Weights of a small GPT-style language model, trained from scratch on English Wikipedia.
Size: 4 heads of 128 (1 for keys and values), 119M parameters.
Each number is 128 + 32 x the weight over the matrix's rms, rounded and kept within 0 to 255. Layers, rows and columns count from 0.

# layer 9 attention output (transposed), 512x512, rms 0.133, rows 120-127,248-255,375-383,503-511, columns 64-127
[[162 156 121 152 168  86 120 142 136 132 140  78 126 111 154 159 123 104 158  76 157 143 158  96 146  68 143 136 159  88 117 137 120  58 105 147 135 134 151  90 141 116 176 124 175 141 133 132 110  97  73 120 149  99 125 113 152  92 144 196 134  56 117 151]
 [ 95 135 151 116 106 105 146 170  90 168 116 109 123  85  68 111 128 138 177 135  98 129 111 128 169 125 156 142 191 102  99  83 132  87 109 139 160 185 120 122 145 120 159 162  43 126 122 161 174  61 107  89 115 102 138 152 140  49 140 115 145 184 124 133]
 [ 73 152 141 114 117 109 122 115  77 126  89 145 167 124 165 139 130 121 137  88  82 101 118 153  84 139 161 128 129 151 115 140 133 191 148  77 166  88  86 104  94 143  92 113 138 168 146 145 164 159 190 152 149 139 131 119 158 122 185 116 126 142 123 121]
 [162 151 140 145 148  97 119 155 147 163 155 141 109 123 146 139 108 112 220  76 170 149 167 142 177 147 121 151 163 113 144 138 136 113 100 125 142 143 152 131  43  87 160 143 127 121  98 154 106  61 104 181 102 110 140 165  80  95 140 166 164 168 122 140]
 [179 145 104  99 145  99 122 167 187 186 163 189 146 121 146 115  98 142 174 162 145 136 106 167 184  96 159  56  67 169 108 116 114 172  73 112 134 127 154 143 147 156  80 111  95 112 159 131 120  95 137 120 169 153 140 105 153 186 124 143 127 146 137 134]
 [156 183  87 127  79 156 146 172 144 126 128 117 223 135 177 154 143 105 119 118 197  89 156 105  92 173 100 117 103  56 133 146 141 124 107 180 117 151 109 161 130 108 112 101 141  58 129 124  92 157 128 144 133 146 122 100  56  99  82 136 123 131 194 130]
 [159 112 153  85 164 169  77 106 136 112 129 171  59  99 184 159 156 120 132 103  66 147 128  93 140 165 148 140 119 122 188 108  88 136 126 129 106 116 127 149  99 172  91  89 100  88 144 128  82 151 147  97  71 119 119 149 107 140  60  69 136 106 159  93]
 [152 130 176 159 152 104 180 145 131 169 158 170 142 114 109 107 215  87  95 126 129 108 176  95 165  98 155 115  97 100 147 154 103 143  91 172 107  94 163  88 124 113 133 117 122 137  80  69  90 108 145 104  88 151 128  61 115 130  91 120 143 169 171 135]
 [147 148  89 169  77 112 122 109 128 143 151 132 124 168  59  90 165 191 178 132 103 169  61 137 110 126 153 146 135 167 150 165 163  94 142 100 147 111 121 107 176 120 104 147 130 100 158 127 130 129 109 135 143 136 111 106 160  77 123  94 131 137 119 103]
 [ 68  83 132 123 108 161 139 143 138  96 112 123 117 108 113 143 199 123  82 156 134  95 142 115  87 144 206 110 194 127  79 124 148 151 127 134 118 160 145 154 116 170 138 107  90 120 133 126 148 121 106 116 111  86 122 147 104  95 147 140 157 101 180 106]
 [184 114  91 148 108 149 132  87 154 152 125 112 142 160 104 132 158 160 113 125 151  70 116 153 110 140 141 138 111 132 123 191 140  90  84  98 143  72 158 120 155 120 132 105 122  94  84 107 120 143 124 119  68  94 127  59 206 126 124 139 115 119 109 157]
 [ 96 117 113 147 123  84  95 114 164  92 131 127 125 130 139 118 105  94 142 124 110 102 130 118  84 123 104 142  92  98 141  93 127  59 132  95 158  83 148  75 146  97 119 121 134 166 151 120 108 131 176 182 124 126 155 195 115 142 132 184 127  95 130 151]
 [102 100 177 145 187 107 180 125 174 162 102 131 101  75 142 122  93 100 155 131 105 137  99 167 105  74 171  98  97  91 166 153 124 137  98 106 167 105  94 121 110 121 119  97 114 133 129 132 117 129 100 155 105 157 113 151  77 191 153 126 121 134 107 180]
 [141 156  79 143 140 152 165 138 139 118 150 126 133 115 179 139 138 162 109  92  92  97 105 117 108 162  58 160  86 103 121 122 127 120 131 155  90 127  97 100 151 127 102  82  70 180 166  94 129 108  91 187 103  77 154  78 141  81 106 152 130  98  90 165]
 [154 122 100 109 193 158 126 116 105 126 132  99  85 181 172 116 100  85 135  78  95 139 191  97 159 163  86 140  86  99 136 128 142 110 177 104 121 130 170 167 171 118 112 127 136  69 158  68 102 186 122  99  98 106  82 152 128 113 137 109 126  75 170  88]
 [152 148 182  86 122 160 100 151 124  90 114 124 139 100 117 114 125 143 133 142 105 169 122 110 175 139 135  51  76 168 133 129 172 158 130 149 158 164 182 120 146 108 120 107 123 154  92 149 145 158 122 133 155 133  79 133  78 117  53  76 101 112 121 124]
 [173 117 145  74  26 103 116 105 143 139 127 112 154 172 147 136 118 121 138 164 123 133 106 136 157 138  71 139 104 119 127 110 131 150 146 117 132 164 111 142  45  77 164 149 122 151 112  63 178 110 116 104 108 132 132 194 130 160 137 141  73 119 171 138]
 [ 54 166 135 126 158 149 135  84  93  73  64 149  79  60 143 189  92 131  63  98 126 131 169 125 118 123 116  93 123 164 101 172 173 182 127 112 159 181  57 173  92 149  71 116 152 136 132 215 108 158  76  73  76 175 105 128 135 177  86 145  89 148 153 194]
 [121 114 153  96 132 110  98 129 101  96 104 161 174 173 143 128  90 112 105  75 166 159 137 143 179 123 124 129 159 217 143 135  98 104 150 103 100 136 145 134  56  78 141 130 134  75  78 127 137 144 190 149  96 175 143 143 135 120 166 198 128  99  82 179]
 [113 137  85 140 126 145 136  92  52 158 132 134 131 109 145 126 103 153 129 154 154 111 117 114 107 133  96 112  46  88 148 123 133  53 167  51  76 135 127  89 128 122 182 172 150 148 145 102 107  43 154  70 145 170 145 195 130 145 138 110 199 159 153  61]
 [135  90 137 153 148  66 209 126  79 122 134 155 150 133 173  91 169  98  75 120  94 141  78 116 124 176 205 116  73 158 176 152 152 212 119  91 101 194  61  79 172 126 192 111 133  73 149  95 196 196 108 188 153 112 104  90  76 113 140  63  92 121 198 122]
 [123  89 158 145 158  75 145 176 136 130 110  86 136 150  87 122 155  87 123 196 178 164 105 143 120 106  59 169 155 129  88 133  71 126 130 125 130 124 133 115 110 141 129 118 101 179 141  99 150 157 100 125 141 111  92 100 167 129 134 130 116 141 187 140]
 [125 112 174 103 181 137  86 156 109  97 123 148  88 175 136 146  90 141 120 115 130 155 132 111 154 113  94 161 209  87 148 124 100 100 122 122 123 117 130 127  97  50 120  95 182 161 122 137 190  95 192 131 153  97 104 202  86 170 149 136 126 165 157  88]
 [126 126  98 125 125  70 108 137 141 142 185 174 190 108 102 126 149 173 166 116  88 106 146 165 130 125  68 137 137 160  89 111 110  78 164  98 117 169 112 107  63 114 157 159 146 184  29 134  81  93  37 121 175  73 111  66 123 192 157 172 140 112  81 152]
 [123 131  64 210 105  80 157 145 138 157 157  83  99 161 126  73 104 157 112 176 148  95 138 150 133 153 131 130  75  84 128  90  65 231 164  62 111 154 140  85 152 102 152 170 114 107 136 201 123 130 102 107 105 128  84 151 139 115 123 118 119 142 145 170]
 [101 186 132 100 207 122  71 152 112  96  99  94 155 129 115  52 146 124  93 124 126 172 152 112 130 147  99 133 173 152 164 134 178 148 151  86 148 183  57 163 126 111  97 174 115 137 102 132 167 145 135 129 142 177 151 131 152  88 129 149  81  91 157 151]
 [ 52 118 137 106 159 125 145 114 110  96 131 114 129  81  81 137 110 144 137 175 101 178 172 144 140 140  93 125 136  91 139 134 146 110 102 197  79 104 141 110 101 118 106 150 141 173  68 100  99 110  99 125 110 104 114  76 165 101  99 152 165 109 137 142]
 [ 49  92 131  85  71 149 171 127 167  90 139  91  87 138 192 103 130  70 137 143  87 109 102  57 106 175 112  94 175 116 101  77 201  91 177 101 157 180 119 101 137 140 161 172  87 168 127 143 162 114  80  85 117  81 123 187 168 119 151 127 145 144 139 132]
 [115 162 132 114 199 109 133 114  57 113 117 202 173 147 144 112 178 143 145  94 127  99 160 188 147 147 122  73 116 131  97 147 155 122 107 167 202  71 118 163 114 126 134 171 146 127 121 147 135 173 102 148 145 117 114 147 184 119 163 135  95 170 122  59]
 [158 189  49 104  98 142 172 148 133 173 122 120 105 153 118 147 146  89 184 112 111 124 172 168 160  68 143 160 158  98 135 182 106 166 157 129  88 128  79 115  76  91 111 151 110 165 141 130  93 123 115 133  79 126 151 102  95 102  99 117 120 171 142  44]
 [155 150  59 110 106 210 100  95 125 123 185 140 102 103 143 123 131 122 137  90 137 118 151 124 153 164 146  89 111 138  94  96  95 149 129 104 131 176 101  78 110 167  91 108 173 147 135 153  97 133 135 105 133 218 108  73 164 176 156 109 133  83 113 162]
 [118 194 106 100 106 121 190 116 144 142 118 124 142 123 147 154 139 145 146  71 130 137 113 159 115 108  96  80 108 133 123 148  78 143 155 102 137 152 142 151 164 122 138 193  73  91 126 146 107 145  95 136 121 149 157 103 107 114 103 146  92  51 127 122]
 [142 117 140 100 149 146 133 161 102 116 129 177 146 132 167 153 115 148 109  96 107 141 125 132 111 142  90 126 108  91  92  83 102 153 134 147 134 119 168 100 146 140 167 119 157 114 116 126 113 183 152 160 143 144 120 127 139 115  61 145 127 121 133 148]
 [130  92 165 202 143 194 173 120  90 155 155 162 152 103 110 102 106 181 137  99 132 142 189 142 165  96 102  99 110 136 200  98 160 124 135 155 142 115 100  99 126 157  90 112  93 105  70 143 133 112 130 106 109 167 156 103 160 173  44 115 171 142 175 124]]
# layer 9 attention value, 128x512, rms 0.176, rows 120-127, columns 64-127
[[110 133 153 110 162 150 142 113 116 124  63  46  85 134 119 151 107  83 129 141 147  82 154 110 135 110 165  61 117 101 129 127 138 134 113 146 113 146 153 133 126 117 179 145 125 115  90 120 109 127 122 156 134 129  94 113 123 118 163 146 117  67 170 175]
 [131 113  93 122 110 179 179 152  85 155  77 135 103 144  83  97 117 154 145 127 103 119 145 143 133 138 175 109 155  73 110  70 141  94 133 110 105 133 152 123 117 162 122 161 131 137  71 129 186  81  57  96  94 141 136 157 123  73 110 217 122 159  67 195]
 [ 69 174 154 113 152 161 102 117  77 183  56 141 153 118 102 117  98 114 142 108 133 181 164 159 153 120  82  70 181 181 126 145 131 149 137 129 127 101 129 127 130 164 101 161 154 127 152  90 148  79 139 119 172 125 114  45 130 159 151 122 148  83 110  70]
 [130 118  59  99  73  50 125  82 136 181 119 145 117 146 159 100 115 101 168  98 142 130 118 186 118 136 136  90  99 122 117 138  97 158 144 168  76 128 132 101  92 130 132 145 144  84 146 122 124 145  86 166 156 106 124 185 132 175 134 140 148 104 189 104]
 [ 98 162 175  97 154 152  98 159 144  82 102 171 136 117 120 170 125 150 185 138 132 172 114 108 192 113 138 123  93 147 136 132 138 129  98  77  93  77 150 106 148 173  85 107 107 119 128 105 122 143 142 110 185 186 142 145 168 195 138 129 138 132 154 121]
 [ 91 186 143 116 155 138 128 148  99 142 138 100 119 114 121 189 106  92 101  97 116  97 163 132 111 152 149 113  89 102 156 130  98 129 103 107 127  79 110 109 196 140 114 157  88  59 110 155 135 121 108 139  74 120 131 112  81  78 114 135  78 164 165 138]
 [ 93  87 173  93 165 159 117 111 172  93 112 188 161 132 189 122 145 139 121 110  95 111 147 107 165 182 135 114 135 119 103 104  75  76 211 146 111 123 117 141 105 164 100 175 180  99 113 113 113 106  95 118 155 155 123 123 126  88  82 139  97 136 115 143]
 [128 178 150 127 112  52 117 201  83 136 117 152 138  93 101 104  99 102 120 112 116 144 184 128 172  77  95 124  74 139 187  57  93 173  89 104 152 126 150  72 131 124  91  83 105  83  80 189  75 161  77 154 129 126 167 114 126 129  88  89 137 128 203 118]]
# layer 9 MLP gate, 4096x512, rms 0.151, rows 0-20, columns 64-127
[[126 103  95  89 157 139 130 116 124 114 123 137 123  91 111 157 160 137 121 157 111 139 146 146 164 140 152 158 127 129 100 110 129  98 152 119  74 128 139 173  94 183 100 141  68 113 131 146 182 140 157  87 138 139  86 133 194 135 144 147 145 106 116  95]
 [161 115 152 104 147 141 134 126 114 147 104 145  96  98 148 162 108 183 139 145 101 111  95 131 134 143 100 140 134  69  85 166 182 186 118 173 169 126 147 131 156 134  92 149 120 126 103 127 149 132 108  94 119 174 186 131 102 128 152 110  69 131 151 118]
 [146  75  80  85  99  88  54 132 140 106 161  92 125  35 148 158 132 127 123 144 178 102 164 157 126 141 165 115  93 122 113 165 141 157 134 135 162  96 131  82  88 104 151 116 126 140 137 135  66 131  91 126 116 151 115 140 137 167 103 128 148 135 121 105]
 [141 105  81 149 159 145  91 103 119  80 137 145 109  85 141 122 133 106 154 114 158 165 185 175 116 150 133 100  94 127 130  76 166 141 170 115 158 209 110  53 111  60 135 124 175 122  71 138 142 173 108 104 124 178 123 111 100 108 122  90 111 166 109 117]
 [132 110 147  79 136 127 120 127  85 117 122 147 165 124 163 138 140 127 164 127 136 109 106 122 161  90 121 139 104 139 121 175 147 153 142 172 165 157  89 110 101 129 120  99 101 181 155 126 104 140 105 100 146 165 117 176 158 162 112 198 147 175  81 142]
 [155 138  67 181 211 187 204 139 141 115  82  83 117 137 104  94  78 147 118 113 107 121  71 130 176  92 139  80 150  80  94 120 151 151 101 111 126  80 129  79 167 117 113 121 120 150 145 156  96 143 128 104 106 119 138  84 111 121 113  60  90 145 152 225]
 [166 152 114 196  86 175 114  93 117 184 160 101 118 133 134 141 193 101 110 108 132 138 102 143 125 134 172 131 188 141 169 150  71 129 140 140  91  97  61 159 108 188 152  73 159  85  81 144 158 131 149  98 149  99 124 124 124 154 137 173 148 131 185 148]
 [ 94 102 166 144 110 115 100  93 128 167  98 155  89 182 168 146 136 138 115 135 110 175 128 167 107  98 108 133  81 112 152 116 110 127 133 115 101 156 144  96 177 146 135  88  94 112  93 131 157 150 133 131  35 114 116 150  81  96 155  81 110 104 172 138]
 [ 84 111 130 113 149 140 138 108 147 108 111 223 104 172 111 132  95 120 199 121 109 115 143 118 126  40 114 129 111 106 119 130 154 117 117 150 100 111  54 111 163 149 119 156 154 129 119 160 125 165  65  88 164  93 115 171 140  90 154 104  87 173 175 137]
 [180 130 154 118 131 175 157 106  93 102 163 137 155 154 162 100 170  91 130 141 145 146 135 138 122 113 132 150 159 104  97 172 128 105 114 158 125 182 138 139 140 153 151  80 167 191  87 120 126 145  92 117 153 144 168  86 182 123 140 135 182 149  95 115]
 [130 100 134 126  55 225 140 171  73 160 185 162 155 101 156 110 144  83 157 149 172  73 155 106 161 103 115 112 141 124  95 145  75 173 103 121 162  90 127 127 120 142 117 172 124 167  99 149 141  81 113 175 174 130 192 146 154 115 130 103 175 138  97 154]
 [195  71 129 108 154  97 159 129 148 107 119  98 119 135 144 142 121 118 154 161  72 160  97 208 126 144 147 201 155 165 135 141  55 181 142 151 114 121 103 127  22 148  60 115 139 117 145 161 132 115  94 131 102 127  99 125 163 180  47 137 157 121 151  83]
 [168 174 170 169 144 167 185 190 101 125  60 125 135 184 135 114 148 175 145 113  99 100 136 143  92 141 178 160 150 137 116 127 114 137 189  96  91 158 152  73 110 107 152  71 144 111 124 156 127 127 101 124 136 165 111 144 176 119 126 113 134 117 141 169]
 [ 61 140 123 133 111 127 107 146 134 148  91  94 133 214 134  83 158 109  89 124 100 136 121  86 140 109 120 129  99  69 107 184 136 179 125 113 159  61 203 100 130  90  71 105 110 205 160 149  57 148 156 125 186 176 119 126 120 162 126 129 146 108 104 169]
 [126 136 121 100  89 138 151 138 131 144 168 146 107 129 153 149  96 182  80 175 133  64  98 158 131 130 113 105 128 128 120 140  78 136 114 162  87 128 149 135 115 123 112 136 141  91 171  95  94 123 174 148 176 101 189 130 110  76 129 134 156 129 125 120]
 [129  74 168 153  68  99 162 128 181 124  99 178 109 117  93 147 114  95 152 115  75 112  81  65 104 184 122 182 159 137  74 160 110 146  63 150 110 155 130 151 129  82 103 104 134 133 125  85 155 150 155  63 160  92  94 126 118 113 144 136 170 119 148  76]
 [132  88 113 101  88 145  59  81 168  70 158 141  93 155 149 163 176 134 132 198 124 161 125 137 139 124 155 137 151 158 146 111 102 170 125 174 121  81 121 141 120 186  84 173 125 141  77 103 108 136 173 131 159  91  66  44  98 108  89  82  99 152 122 140]
 [141 130 109 143  58 127 160 133 162 140 125 124 149 114 163 143 119 195  83 132 140  85 128 111 179 109 135 178 123 126 115 162 135 179  92 156 140 147 136 125 154 126 168 102 125 148 105 162 100  88 136 146 125 145  64 117 123 142 127 107 163 143  56 131]
 [145 163 129 199  87 137  88 128  86 126 156 118 106  61  88 126 255 120 116  73 140 133 189  84  95 140 161 135 127  92  75 109 194 124 127 158 114 139 141 131 170 142 121  79 143 146 146 166 101  98 156 119 140 142 112 143 109 152 138 111 131 154 142  66]
 [ 76 150 139 123 159  85 115 112 163  88 179 170  64  97 164  80 135 190 105 127 146  86 148  87 108 106 121 107 151 104 163 156  85 149 203  78 116 162 117 105 155 132 121  41  86 157 118 129  87 101 157 176 146 100 123 131 155  66 163 112 109 112 132 123]
 [153 161 148 139 100 118 176 129 107  97 107 133 116 180 148 155  71 129 114 128 138 167 186 130 124 145 146  90 145 192 158 139 192 153 136 111  97  75 159  95 123 144 134  71 190 155 147 133  64 155 130  95  82 130 200 112  81 161 189 127 177 168 115 186]]
# layer 9 MLP up, 4096x512, rms 0.157, rows 0-20, columns 64-127
[[132 140 160  78 155  99 114 113 188 122  89  72 120 156 163 146 127 144 104 103  85  89 107 122 188 100 166 148 122 156 159  83 124  97 145 122 126 136 117 102 136 162 121 155 175 225 104 147 180 127 152 115 183 117 167 103 157  92 108 103 115 134 144 123]
 [ 80 111 148 139 106  72 168  95  84 124  75 134 129  95 165 118 128 158 216 148 223 137 177 143 109 118 177 135 152 124 140 161 151 141 156 108  29  94 131 136 133 167 168 131 150 169 112 189  94 139 132 102 134 136 108 155  77 113 116 197  96  89 125 126]
 [134  72 140 158 119 119 112  66 170  86 159 111 107 113 113 132  87 113 114 123 135 124  95 118 123 182 128 156 108  71  70 160 147 122 121 137 135 123 147 139 164 123 147  99 118 124 117 144 129  71 137 139  65 131  96 136 122 133 109 115 110 125 151 189]
 [139 124  80 173 136 110 110  97 106 124 135 125  48 132 158 132  76 149 128 135 120 143  79 140  98 148 119 129  63 128  98 138 162  82  75  80 100 171 162 131  99 147  98 110  67 137 139 107 168 110 204  84 168  90 153  55 114 153 100 142 187 146 106 131]
 [145 121 122  79  88 100 111 194 134 105 107 144 163  79 122 107 178 136 170 200  86 121 101 162 120 131 139 105 164 114 179  99 150 113 142 125 133 110 161  96 165  95 203 108 114  71 108 131 108 122 154 109  36 127 143 163 100 101  75 128 126 149 153 161]
 [123 123 100 111 117 176 124 175 194  87 161 124 150 142 104 133 108 111 112 177 196  75  95 102 192 157 134 102  83  75 123 104 147 187 113  92 103  58 156 134 124 143 129 113  80 191  96 158 137 101 162 140 110  65 114 126  97 134 174 135 141 103 109 192]
 [104 137  80 113  90 114 151 192 198 130 118 120 104 135 107 138 164 133  94 101  90 119 116 130 138 123  92 150 107 162 122 140 163 205 140 125  77 180 141 128 113  79 124 183  70 133 136 160 106 233  88 173  92 117 166 153 148 131 128 120 103 143  84 138]
 [101 134  80 164 149 124 144  87 164 132 106 142 180 177 140 159 177 172 173 133 159  77 138 164 123 130 185 176 103 116  86 108 110 178  91 152 187 129 106 101 113  95  73 136 204 114  66 135 112 110 128 117 165  99 168 100 127 108 137 105  98  75 106 176]
 [ 82 203 134  93 111 138 129 160  80 135 107 110 159 181 171 198 129  82 129 143  97 156  85 138 187 163  94 126 154 154 145 127  87 156  99 207 129 106  83 125 128  71  83  77 135 187 125 114 134 176 168  69  89 133 154 131 139 144 111 125 142 137  98 101]
 [ 93 110 151 121 129 134 153  99 169 169 194 100  98 150 148 140 126 165  64 115 122 135 135 159 110 192 116 152 136  91  88 104 115 125 144 140 151 138 121 151 124  98  69 131 139 134 144 180 126 125 158 125  86 120  90 107 119 126 117 193 149 136 129 134]
 [ 87 168 153 174 188  70 110  68 182 173  35 109 155 197 116 134  92  94  89 126 152 122 120 135  81 100 180 112 146 121 129 139 160  61 104 136 110 150 165 132 120 142 137 145 169 105 160 155 132 180  92 147 130 118  99 131 156  87 183 161 109 118 127 149]
 [124 134  95 165  89 116  97 185  78 135 136 115 103 175 171 111  70 107 157 132 139 165 114  70 131  44 118 164 157  95 165 124 155 157  91  99 151  68 204 116 156 163 134  72 146 132 107 125  61 134 151 171  80 159 126 190 103 121 126 105 137 148 158  96]
 [178 129 176 132 115 155 142 121 154 140 168 163 118 160 184  84  93 120 127 106 147 126 183 105 101 122  70 110 135 134 114 127  94  98  80  82  98 172  81 142 202  97 121 137 144 171 111  72 100 189 146 144 139 110 148  84 147 145 105  78 125 150 116  93]
 [107 133 156 133 102 149 135  95 134 114 157  95 119 164 100 127 152  70 140 165  75 166 149 120 149 100 162 178 160 161 137 116 157  91  75 130  74 143  98 108 105 153 138 115 106  95 104 161 199 118 156  84 137 107 104 114 100 147  77 152 122 140 152 137]
 [134 143 120 108 107  68 158  83 189 149  80 131 118 118 166 174  71 153  86  78 104 146  97 171  87  96 127  80 117 149 181  65 175  88 128  87 127 149 140 110 162 122  90 132 130 134  59 154 151 129  96  70 142 145 158 139 135 165 102 196  98 127  79 159]
 [134 171  94  19  78 164 132 134 133  92 101  71 174 102 140 130 129 156 114 122  68 131 148 164 162 153 145 154  89 109 124 161 168 122 141 176 100 177 144  81 108  71 148  95 145 119 106 108 111 149 119 111 152  68 121 212 141 130 117 123 155 104 141 147]
 [ 41 165 146 117 118 105 140  98 124 170  95 176 106 123 110  89 167  78 130 122 128 102 119 117 149 206 117 131 133 154 169 120  98 136 142 115  84  79 122 107 160  91  83  86 145 134 141  94 110 100 157 141 140 142 172 179 186 139 125 113 117 119 144 120]
 [146 154  46 127 185 141 169 122  93  47 153 107 128 116 109 160 174 124 161 121 119 116 138 106 168 123  76  72 122 134 155 100  82 155 171  78  77 125  94  74 109 138 125 146 100  72 131 151  90 124  45 104 102 127 123  89 115  81  69 111 117 103 159 115]
 [124  85 112 155 115 106 113  69 127  80 155 151 160 165 153 124  98 110 164 116 133 123 111 164 110 121 154 149 113 151  87 164 164 134 174  91 153 148 160 132 177 116 109 136 101 134 135 117 126 107  94 154 159 210 124 128 165 132 135  91  80 162  94 130]
 [161 123 116 150 132 148 160 132 103 110 149 140  83 165  98  97 114 140 125 130 153 109  81 105 104 123 196 109  43 127 161 169  68 135 148 101 111 146 141 110 103 163 151 142 129 151 155 133 162 120 177 134 160  71 155  85 140 121 125 159  98 170 132 113]
 [ 68 128 133 112 160 133 106 176 124  85 190  98 190 127 243 110 155 131  77 140 134 101 111  85 132 132  66 114  90 141 201 180 134 148 142  76 114 174 152 116 113 145 104 163 148 193 168 144 137 128 177 123 117 145 136 137 168 139 123  72 116  82 123 129]]
# layer 9 MLP down (transposed), 4096x512, rms 0.0524, rows 0-20, columns 64-127
[[120  96  78 141 212 139 121 114  88  98 153 119 160  75 120 111 119  94 111 153 162 174 142 118 110  79 134 181 135 127  82 125 118 131 170  49 120 146 118  99 159 121 110 124 132 135 123 134 143 130 132  82 106 123 148 153 168  96 122 126 145  96 121 108]
 [113 172 130  72 149 145 116 110 160 150 109 162 130 208 146 143 129 129  72 170 153 101 109 165 180 161 156  91 116 131 134 115 123 158  76 146 135 166 127 165 128  97  66 141 139 118 111 139 193 152 123 122 128 149 108  76 107 108 123 148 142 110  96 125]
 [161 140 121 138 122  97  76 131 121 172 148 166 121 109 144  76 148 101 107 111  89 126 109 144  89  55 161 125  98 136 116 116 123 112 122 122  94  63  99  97 103 144 143 131 103 114 160 139 118 156 159 175  79 142 145 126 159 144 142 119  91 103 128 135]
 [135  80 117 139 161  93 143  91 167 144  85  77 119 142 166 153  87 141 183 137 168 235 126 149 147 138 139 145  59 156 201  87 142 131 125  28 103 135 151 169  95 136 146 129 187 133 177 159 191 127  96 137 142 117 116 205 164 117  94  85 146 154 122 101]
 [171 106 156 174 101 105 126 126 173  75  80 118 131  83 164 116 130 135  67 145 149  69 150 141 156  69 203  82 132  96 127 147 101 115  85  84 151 144 165 115 145 111 164 128 190 149 122 133  56  70  92 141 165 141 111 190 133  91  90 124 109 103 141 139]
 [150 105 113  89  79 111  82 115 123  91 138 141 170 125 110 138 154 107  88 111 206 123 136 138 128  59 116 106 131 135 110 127 191  98 117 157 123 118  80 140  97  92 131 205 202 167 105 111 131 121 110  93 111 139 164 123  84 138 157 138 141 120 103 202]
 [117 104  87 117 223 105 105  90 105 215 132 131 105 166 107  98 140 205 132  47  65 109 112 118 141 144 134  79 135  65 184 106 137  80 163 122 161  91  94 126 127 111 113 134 138  79 136 139 137 115  82 102 158 135 111  93  80  83 159 132 112 108 162 104]
 [ 97  89 134 110 106 118 143 133 132 165 109 148 202 131 136  94 196 119 131 119 103  59  90 128  79 130 182 145 113 142 110 109 129 167  90 151 210 105 181  94 107 140 118 137 105 118 133 131 215  77 148 121 147  94 109 168  52 115 159 113 101 153 139 129]
 [167 135 187 201 135 146 117  93 164  78 143  74  80 175 176  92  61 137 132 172 141 131 153 100 152  82  72 134 121 197 116 104  58 144 127  81 139 109 173 130  99  87 110 107 154 207 119 112 141 168 205 160  84  98 135 143 108 140 149 170 140 142 114 143]
 [213  85 114  68 138  80 148 161 177 100 147 130 129 135  92 136  78 173 134 123 133 127 124 158 150 174 201 119  85 121 117 178 162 186 127 171 100 184 121 124 113 159 142  86 133 115 144 179 164 133 111 120 117  70 119 135 108 165 111 132 146 158 162 159]
 [166 115  96  92  68 144 117 173 169 125 125 146 198 116 106 113  94 177 167  94 152 158  94  81 157 149 147  73 145  96 151 155 173 108 155 144 133  97 144 197 133 204 114 107 154 104 119 125 112 140 138 125 167 111  57 135 108 121 169 118 121 107 112 182]
 [ 88 143  91 174 149 126 140 128 137 108 105 152 110  99 113 150 138  91 123 185  99 141  87 149  91 108  80 124  67 172 146  79 138 201 109 115 177 146 127 208  89 157 126 131 108 167 175 143 151 144 116 113 113 205  97  98 121 118 178 147 111 163 129 123]
 [100 131  88 110 146 174 173 115  75 101 133 112  97 109 128  59 158 164 139 160  82  96  74  92 112  96  99 128 160  67 124 133 155 114 138  90 159 119  90 111  73 180 118  96 145 193 107 106 153  52  98 114 106 173 142 197  94 156 156 115 127 112 130 157]
 [136 166 109 127 121 117  91 148 105 140  52 157 133  81 176 118 159 149  67  64 158  69  92 155  91 181 145 166  99 155 117 163 105  92 121 174 194 100 101 179 144 105  74 115 141 192 131 125  65 145 147 136 235 136 138  91  85 117 135  98 171 101 151 107]
 [149 116 145 163 139 130 206  95  86 160 127 112 117 118 164 148  85 177 127 124 172 188 115 159 134 137 114 160 154 144 105 106 111 133 126 133 137  63 147 173 155  80  89  66 113 159 136 198 154 140 131 116  98 108  68 205 162 130 146 152 210 107 156 131]
 [133 118 114 153 151 103  94  86  54 142 106 119 160 165 177  81 178 142 171 120 124 133 103 182 151  97 150 141 173  97 205 118 167 136 175 116 119 194 120 144 157 185 135 111 142  57 164  79 113 129 151 103 167 144 124  90 167 130 146 175 132 106  93 133]
 [ 80 134 118  77 156 136 123 119  99 137 142 138 144 110 146 140 152 183 129 169 119  72 135 172 155 113 140 115 110 143 135 119  99 107 112 141 145 124 149 118 161  86 152 154  94 159 123 135 158 157 128 172 149 207 154 150 103 118  97 149 164 203 176 150]
 [ 94  96 113 136 157 137 122 142 137  95 123 133 115  87 131 142  95  83 152 177 112  80 124 146  97 128 105 146 153 167 103 130 107 110 149 154  97 148 165 132 103 135  88 133 156  90  97  92  97 119 173 143  73 158 136 132 131 165  94 183 128 113 107 101]
 [121  97 164 102 129  67 130 150 133 181 113 128 127 110 146 104 122  79  77 184 115 136 110  87 169  58 124 105 166  90 127 115 104 137  70 113 123  80 144 152 136 154 120 106 108 156 120 146  37 120 147 156 171  46 103 125 160 170 130 177 126 123  95 113]
 [ 86  67 157 143 140 166 121  92 151 116 100 114 120 158 117 137 120 117 159  88 122 121 114 146 131 153 137  31 167 150 111 203 116 114 143 117  95 171  83 123  54 130 120 183 138  84 114 137  94 128 125 142 102  67  94  87 147 101 105 122  99 108 124 120]
 [132 183 200 154 103  96 149 153 174 107 128 179 115 123 170 144 107  77 123  40 232 115 124 128 135 128  92 140  78 119 208 129 175 195 164 111 160 159  62 136  87 157 145 106 173 148 122  80 125 188 172 175 115  97 128 140 179 111 104 149 163  99 166 116]]